From a checkpoint of a small transformer trained on Wikipedia.
Architecture: LayerNorm before each block, rotary positions, tied embeddings.
Each number is 500 + 25 x the weight over its row's rms, rounded and kept within 0 to 999. Layers, rows and columns count from 0. Numbers have three digits each. The size before them is the row's rms in percent of the matrix's.

# layer 3 MLP down (transposed), 448x128, rms 0.175, rows 297-392, columns 0-31
096:510473497499545532503538525542528486496498452523513531515479541473510497504471529473504538464462
124:511486524549495491523517479545454486494497494486495532497504520501493492499554507477514511497446
097:501509486471480476485447457508484508518517500525512458503536488505539561509498428506526498510555
090:553499489467496541507500514510522516524492515502441454483476531453485535493527511500503517519481
098:533494472473541530432577456482509515497511527535481520518470500513505522450490496532497444483537
080:518519523443481530488454492477478511510520469510491397488457482510486517519471495512511508493522
093:515507472520527503507482505479530478455538519515498491472528515517475522518518525501516513525532
096:491524506472498504510494495495497507510524505510511460510499479487521493494467479530468467495497
112:483542422476470520505505526520503471485481524518492536516492488496517562482520484489487552486516
097:536498508468474520546515474430483486512514481481517480518518538521529482482484487478486497514477
136:532495512516483528529466518505518502516493481533488537482522488454547491516489490533472491473472
086:510520467501483504500466516481527486474507462485519480541494504500530506521518512484524507519535
141:497493503533494470460509491508500500482444507462492527474475468507504507509500480460546497527530
102:506473501536516504503451523437503494454537528534477508555494485468489488483447549481508529481514
080:517510466517484515527508505500510458524498490479553582487529462496491495491509509472490488536470
098:502488477535498479552523503499500436514492488485509556517536489510541480497492511492490490521458
089:498481510550494456539508532519516498495544475442509496469474512509554494521496556488504504480484
089:477527512465515497499487505494503476534549483491447515472517513497464488482509484510494506534490
097:496486464528490514500513485499467556440453501485536500498482462499520510481532463477514502470461
077:509500482523476501542491473511504441502501475494528578516531464516502510512527485467474493527457
080:498482528561477498555482495468507535493480479474465401482512488535494523510475506511501511497506
092:498515516491535524517489464523475505493488451540520493444512497470481487485502539465519493506503
124:477505548556493498504510504483489507502481508499522529502530499468528505456502508546518498466494
093:496508498502533485491484508539513491483502490476514450513560520512504496474553501508523528486485
096:479500498455543501538501515494565542471541483474512482475475486513454505485534511511485512514512
102:537504477496510502427501516508491505481505529538523460445502474512516514458474461519503535502513
081:490494520480487459514489508515499474454484487541502488489459437504506511519541485462510504529525
082:500537483465489456505508516468483490537459450483487530514494505510536492491488496509530533472478
079:499500478530510508528507474505479465500499470503521587496540500486498518503524494495456515528469
088:533508511496488531514475497503500505418496516509525495501502508525500470495551492490533502504532
112:508512471457485475520503525454513499474494513482533531500515517511533497547497518475469524480573
081:456529519478487527524509524475466513488478525538460514507493493486509488528467513501518500498524
088:474514480467495531509510485527497463516480544495477444481473487516507488478550457515504490516506
095:518493504506508487528482464518515435479451489480506568516525501542544534508524485479469478504499
084:503535467522484488508503517498504479536507514494566550513524490474485492493545508500507494498459
092:497517511532546534547504512466476517500521487522506506484523508509441494485503474526482461525482
118:500450478527512506537523484525521489488496499488524554485528518495509526487541500434491490456517
115:480462482479501544544497452458520482545523444494522506478482455509500523499494520505487532465503
106:472474516499491503490537506504517433533510483497526527536527527495529517488489527488431509520472
101:507486503486517522493494498506517492501537504483513489531530470537520494522502489521475468499518
100:505509497528513484513553455527531490509496431457486531531500499542517532493469523487504533437495
085:555504468511535527493493478479486538509510530499495420471530480481519498536519492553509533551509
098:513512474496505523500516509480528503522514554523486502477518468511505466505524516465490495493503
086:531512459522506507472506512444508524500488480530493468509519497500490488523515502530534486453505
127:534506508521440494506498498512518506483542483472470555484505516502489553506512516469520521524515
095:533479505486512513521471457533471443519486497478487550512498480495517487494484437503474455489469
108:488499473531486499513502542525446511564531471526485511490485493508507523484465512516521509533528
108:533472500495505509510505518549508512507487488490483566449518457512485527516491463491535460521460
089:474485486536493487518473493516472474483525507491518565538499501519506547494524490469518524494451
080:501500493502479527540501456521485480513523482473550565513525484493491541531487519477451505511498
099:500517500497496515525501534513498487536518513511542577554531477509492496518559491546475486479506
100:510509510465526482513487489523531517535522499582518484458532481475542499530472504553477462471490
113:507492486485482480530510485520503474498476481511519555505508500515521511512518461443518481471533
085:496497531481499450421472495530515491527481508512530530529514510512509494502487533501506465476544
131:528502496474499520463515504490487504453467510487474547495538506455477546502489486506472497489449
096:494533555493484510490471489482516475477467500503504432540477474508506530496530483512460498539505
091:482495499478484474478501538480521522495501517508521537512433530504507499494520531505523484478504
098:525529508473486505534479470484504496482505507475499471477473453492492501502506544499493488498472
074:500486498513498496493509519509509484523543536492525603519527485503467513521529485499486515526443
078:501486536461484548485484513488522496499506461505490504476514512501478470481475504511522508507498
084:489516505512456551502481486510500479472485485487462426522480482473538500502536490521498484485521
096:489488455474533506459510521537470517472501516527501463489501469501496490505513525487484495591494
116:544507454481503498513531536501485495518470519492496539529496507507516461525471513478512482502507
119:518507502492473478490527495521513456511467516515527512463443505478539537504478490481490540478510
074:548518475517488536532526490454528514499471496500515402463496537520477518541462509496541485468566
093:486477489522473486488465509472490534487525480482506442506520529524490512485498490491505520506575
091:517513412525446480507497500466531479464473503514488526538476513506498465531468527515521527504538
092:499478508475504542495508501526495515537513519471507520498526510546456504502491526486535475472451
112:443508532544486497495539507489453461514527519511494530498528509542513496498473479489527467503491
078:503505467521491527526508489513495453501520461484552577493523484503479508495522511472465502530450
094:501512491524532515502482546496457512511497550521474477510504537540490445523489458517533446545472
076:513498472506512503507490502499507506494530487484486360524516505494492471508521503534523491525498
092:452527536524483507485493537518499476537482508493532497501502530466505519521506501556484499498490
135:532490523451486508520503435478466512530489470500502557457521503496491513509512468471518480508518
075:496483470521477489531497481533491443507520480487524561544522489477497505524530473483493503532459
082:454532524542536495483477508515472518508531536513494499531501490508503457465506510514519527431469
097:447563492494509508519524504502512483467517456483519503491565476522533491500510518485485497503513
082:556488478528465520533512489511458462494527489490545573472526484511487547517537506486473486499468
103:479495503460489517478453507515545497497526515493485466500450487494501521526481542497506507496481
116:473467471599496489518504530519518529499494504512515472481506518464456507503511473497485483522514
084:533512493463522522505460506502531507481503514485507457496497508495479494507475475505518503503518
083:516533492491499513470480537553470526461485493506476430498525484492507521515506525525520460503524
078:505498483541492501530518480496485462507509509483537597536509471498476486509546478477478502540457
089:559528477586471528518491504496498452519512502452491556512505498462487518497498520499513461484512
079:545496490515508515541525498502487438513503478486520599511513487514489514506543539471470493499492
112:521495498492529509482454498441474512446543478481489437476491495505521514539514533512507473498522
099:526541440541504495472529490496515524509476474485513514456505503516514505478488511534522469507463
087:549510471526512508486482482469492498508465487505495438501480516485514511481533512522526503527490
105:512518510490473487486514497462478537470506512525525504460508505465446488470537481530494468486518
105:483501457530529492479488540495511471508478564500505532501432520521509484484469468504513460493506
093:509543496528497481484493533542491511496470486517495415501502490480516545472476548497483515522523
099:503494489505511456518507522542560469480486470452556477493527539507537511527512518490510504498537
100:489487496515533539489490494488522512495495500509518545536514538484552506495485481506492524516480
119:507485463461487555535486483497458524513484532524495498493513505529452541449494463498472446511531
079:507497504499522515520467444455485506503491499494445520484486501542519515512505468520505452484530
123:504532522477510483489469497508505509530498465459506499458510534505506523492454509508510488528490
# layer 3 MLP up, 448x128, rms 0.181, rows 298-393, columns 0-31
101:504527509502460510512481470506453496536527478478496538504478485442548469485489508483477500500455
105:509512493512513472499483442505471511498495549538505503444545503504525522523486468488510501509490
089:538501468528498506554537498522489524494496510512532527477447501503525531490522464508514501462436
102:511472509484506489514507481500485482534514488529496525509489494481548484510450446480465483508493
088:473519468506541474500522522526545477507504512496481493490552486463522492489507509486492509560491
105:472536500556504499517519533486513483510478493511499497483552491517523525472480495485490471539515
103:487492485504550459500524433512532500518494513553513516502518506538453513501486486511477526504509
116:497478468497511495538484527514510482514497491518525517503539464470467482503499459512504528467491
102:467457498557501518481539480538550492509507523498526525492538485485518512483538497540479514535484
114:478493491474468481515524486537496488565507512502521537536531523476521511480492480552507509540481
084:484545541539486490490516483523488491542520516459505518515510498485522475477487495471526493519461
108:466493518495479512520477467510526460501488491519504524508508468532494469516449461500449517526515
110:474488483500489447516474479502479475514513484530524508531490531498546503524512527488509526465496
067:509507469508461536503509521458494474511516517524499541512478503466465459495468526462431500548446
100:539466462566507510511503484494473507514548475496563505522524479443490517537500494450471513514492
095:480507522573506505506511525478537510516496486513497498524556509455516529495524495478453482506489
095:482497482512447541515520522512502497507497497483527502518477494544507516507502465461536549445489
107:482465470555505526479518446536466444507539452471513511514490473552498530501508498498508499512501
073:486519439540483527509476500489475445523513480515558516533503505460486476524506468486460549503466
093:488534470484465525502534475530470490555538492466500500511524496468483503531566484484502461536496
102:480511528508513516527519496511543466503501508450501499507482471484504483513496426487509522516476
122:481518474542504497508519485515513477502501500481512516480500496553485488480548508516496566491512
097:537490483521466507534526497540479478497534526442496499522482492535457491503504534476492496503501
103:530483519482528482518505490504482430534505495472506524508488505476524469515493488496464507516462
101:512478489518484482549509464491496505509492513534491528566495489485502449516528487442495491505472
098:514493495483443530498507500497482500519566497460507519496512496519492563471471500498503533492501
087:495463501488520543489521499525501506475529540520505503471528491479454505479504507503454471535509
087:490485485506525523536468493523462472518473454499509509499532494513471480477505521487450532530493
088:501486448517496480523501500500493480599483458509497494510521480516542506481477459493462533474518
103:482487457475512467545484486489518510523513482502534526501543525516477479511474517512466524451524
091:487486484496524469523469464496547460529515505493528501543542505503549531513486501511502485536495
109:464455485506497513483505487496502507486479516482482507504497458556481538467450527455504498537494
094:500489496512487461522523427520499446536505482489550500540485508456520514507509435470476490527489
075:475533485486495515513483497490483466521486492510506539533501482436486440482468513490471526536447
102:444510515511506489500532473557514498524473536472522509543517504494517477518515492507508498494484
101:493519495524488517581520516530503482496512512521530533490535491493470509486522485484457494491484
118:492485524521464532525527485526489472541553474477538504500516464522497544502523512513502513490489
101:485492568470458542500540505522480458521531503510508517502510520504462533492517544458473486508469
106:481467459512455489521555469524530497493548481488550505503519490518492482510502498508491522487507
104:479525503492452493514460520477489475529485449481495510506518444514572510471468503522464507483498
094:473505500517507499471494519551516498530463457526531496507498482495457537487494484485464507531507
105:486521500523491491494528463499467493537508439509497503538529526477528499522509521501509499508505
097:551454492505491578492486494491481498516571461505519526485492498503479503476479521504465515534503
113:543480497531483484506536498523499451493489507459471513495499490439509458529534504494511533502482
102:519483447530509487549521484490548464513520495487506508515541475501502517544528469444465493470478
102:479450485511523526508562479503514476483585452515510537531510484517506547524510505508487490478464
104:464437493489462527487506490482517459487502507506522531509507483523456483515488451501479506459492
083:448478499529490493525516530502497479517507521496486515527467505481536512477513510481501527475474
082:470507468529469488513512492543480441537517515485539511513522484473424488516501518461491494527498
090:510497506499525493535524455511480483556513494479544508563530470507483496541509515508482518457514
105:489498476517536502516487490493528505486550508464577508537497503490476549559492542513477529493499
101:487485493506542521495483503557528450515500487494514509493514470517471491515518474445474497517490
090:491516507512512534516494500503483509493513538485535532463517452501482482536472442484512520527506
117:478459482504512504530524454510483428480557475545530516538497500529455501531490519474484511520502
098:480533518487505505489505458499439495538536424581520519490497513504532493507506487493491498525496
090:548516483525486523537495510485513508504496511548468498503520490501534488484495487463470541499494
104:456515494535525492495523517477474448486531496526498509484542500509529477506512517480485546523501
078:507481488513492506501531511529485490529544510525555511516538502514470525546530486474493503500482
090:548498519507507541537507475506472503480524486484527508502516479499529491509537473481512542510472
092:521474466492501536501546503482552486476525532486522513515534444502485544510429509479505547491482
098:478472449546496489524500500512512509519516432492551500483496479528482545477495458532492520479487
112:484555468509499471491498518521549483540482467496530511498516488486514489508549473463505467530490
111:461474472489511528538503529531449488465502524506486536515535490514478501520511486461505484498507
085:434468513505476449492472480536444529514517497489484487512516506492560517471500498475473478561500
091:509512489495520508506506491509477509476481503465493527503500501504518500546528512459487498515448
094:469467498515494501570532481489490501490504506534495523487518485514548474522515503482479483523504
102:537505488514480510493526499536480483522518506453504490502514484474495472528489475504497525506485
106:448517481541511515522552494532530437501496487478481512525531504523535489491528482489489468515485
075:508489439529504526502499487482488447527527489484548521493525511465444457527509512477474533554492
104:455497484516523525507502495506479502491506527472501503511482471519432505522476478443498521507458
091:470529486516512516468477516545476509513477532473509494475537522497512517496513491483466487559471
096:504505526495510533526491508508474477508469468496478513527523494462516477531527444528470516502479
112:462497485475469487517547531456499482545498501520523522514486497464536510488522443469450542508501
078:477506480531485507523505471487503439535539474481544502536503489482470491540517489499473548499476
084:490493458483496489534497440451512478526497520502544514482538507526529520503486471499528515522531
102:488438521544467520530528480565495473508516483490527492518476494497546506454510521514496504461487
083:512514476517450525516479476514480468534554531492526523497513498487474473494522531457471531556496
102:517475493508482522526542500543505509487562498498528522512526487538510537500516519512504492481449
116:489528491503497532506538496479472503524523476449512517525514508509549507469516442512472474511509
091:469485516499510480495500490471504467494479521500518504514492481507512540480496426491534522467490
089:529504521511523470518526484516501477541509515478486490531522506476491538506481511466445468524496
076:502529451515525519513501489494464464528537472474561504515511502474434467523519490486448548521488
093:509508497488487558500511484506466484520551443512531518513528519460499490499509517501502483494489
081:544516495514502528511515468514437461522509505541530520504503511475484470499534548505455477508500
109:514485479487525459557466463472501495505494482515542537502476503460505507491494457497486518482497
102:511472473525506525492540451527434491525514446469569503523503507483525521512516503525506495502520
100:493487473505486516483491503526504494486497500445494499495453478508504516485483432486535508511475
109:508494505505511493511515478528471512500546475519471516534527480517504548483467530496491532509462
113:504503511479465509533530464485508508503525472537498507484539477484491547503499509527474485497503
099:448519536491461534499465470534496447526539513482501507500498479513480518504514493502504547510481
111:499464500538495513537471499492493477518529506500527507527491453529458508518505466438495522450517
096:480465528477529464542536445533530469551497487516501497517550515515522494503477521525441477497486
119:530501528505482554478490488497520468573507482484528509509488487503499522492506465499512511527484
097:481515493499486508505497479531510507530527474497530503487533467517542531499564538485501508518489
121:488502514509471473504497477524484505515555477524480502473548506508536510514488537442497465542468
085:514531451548492491473482496483470529569489541468513512490541490505513478528509454505515454490482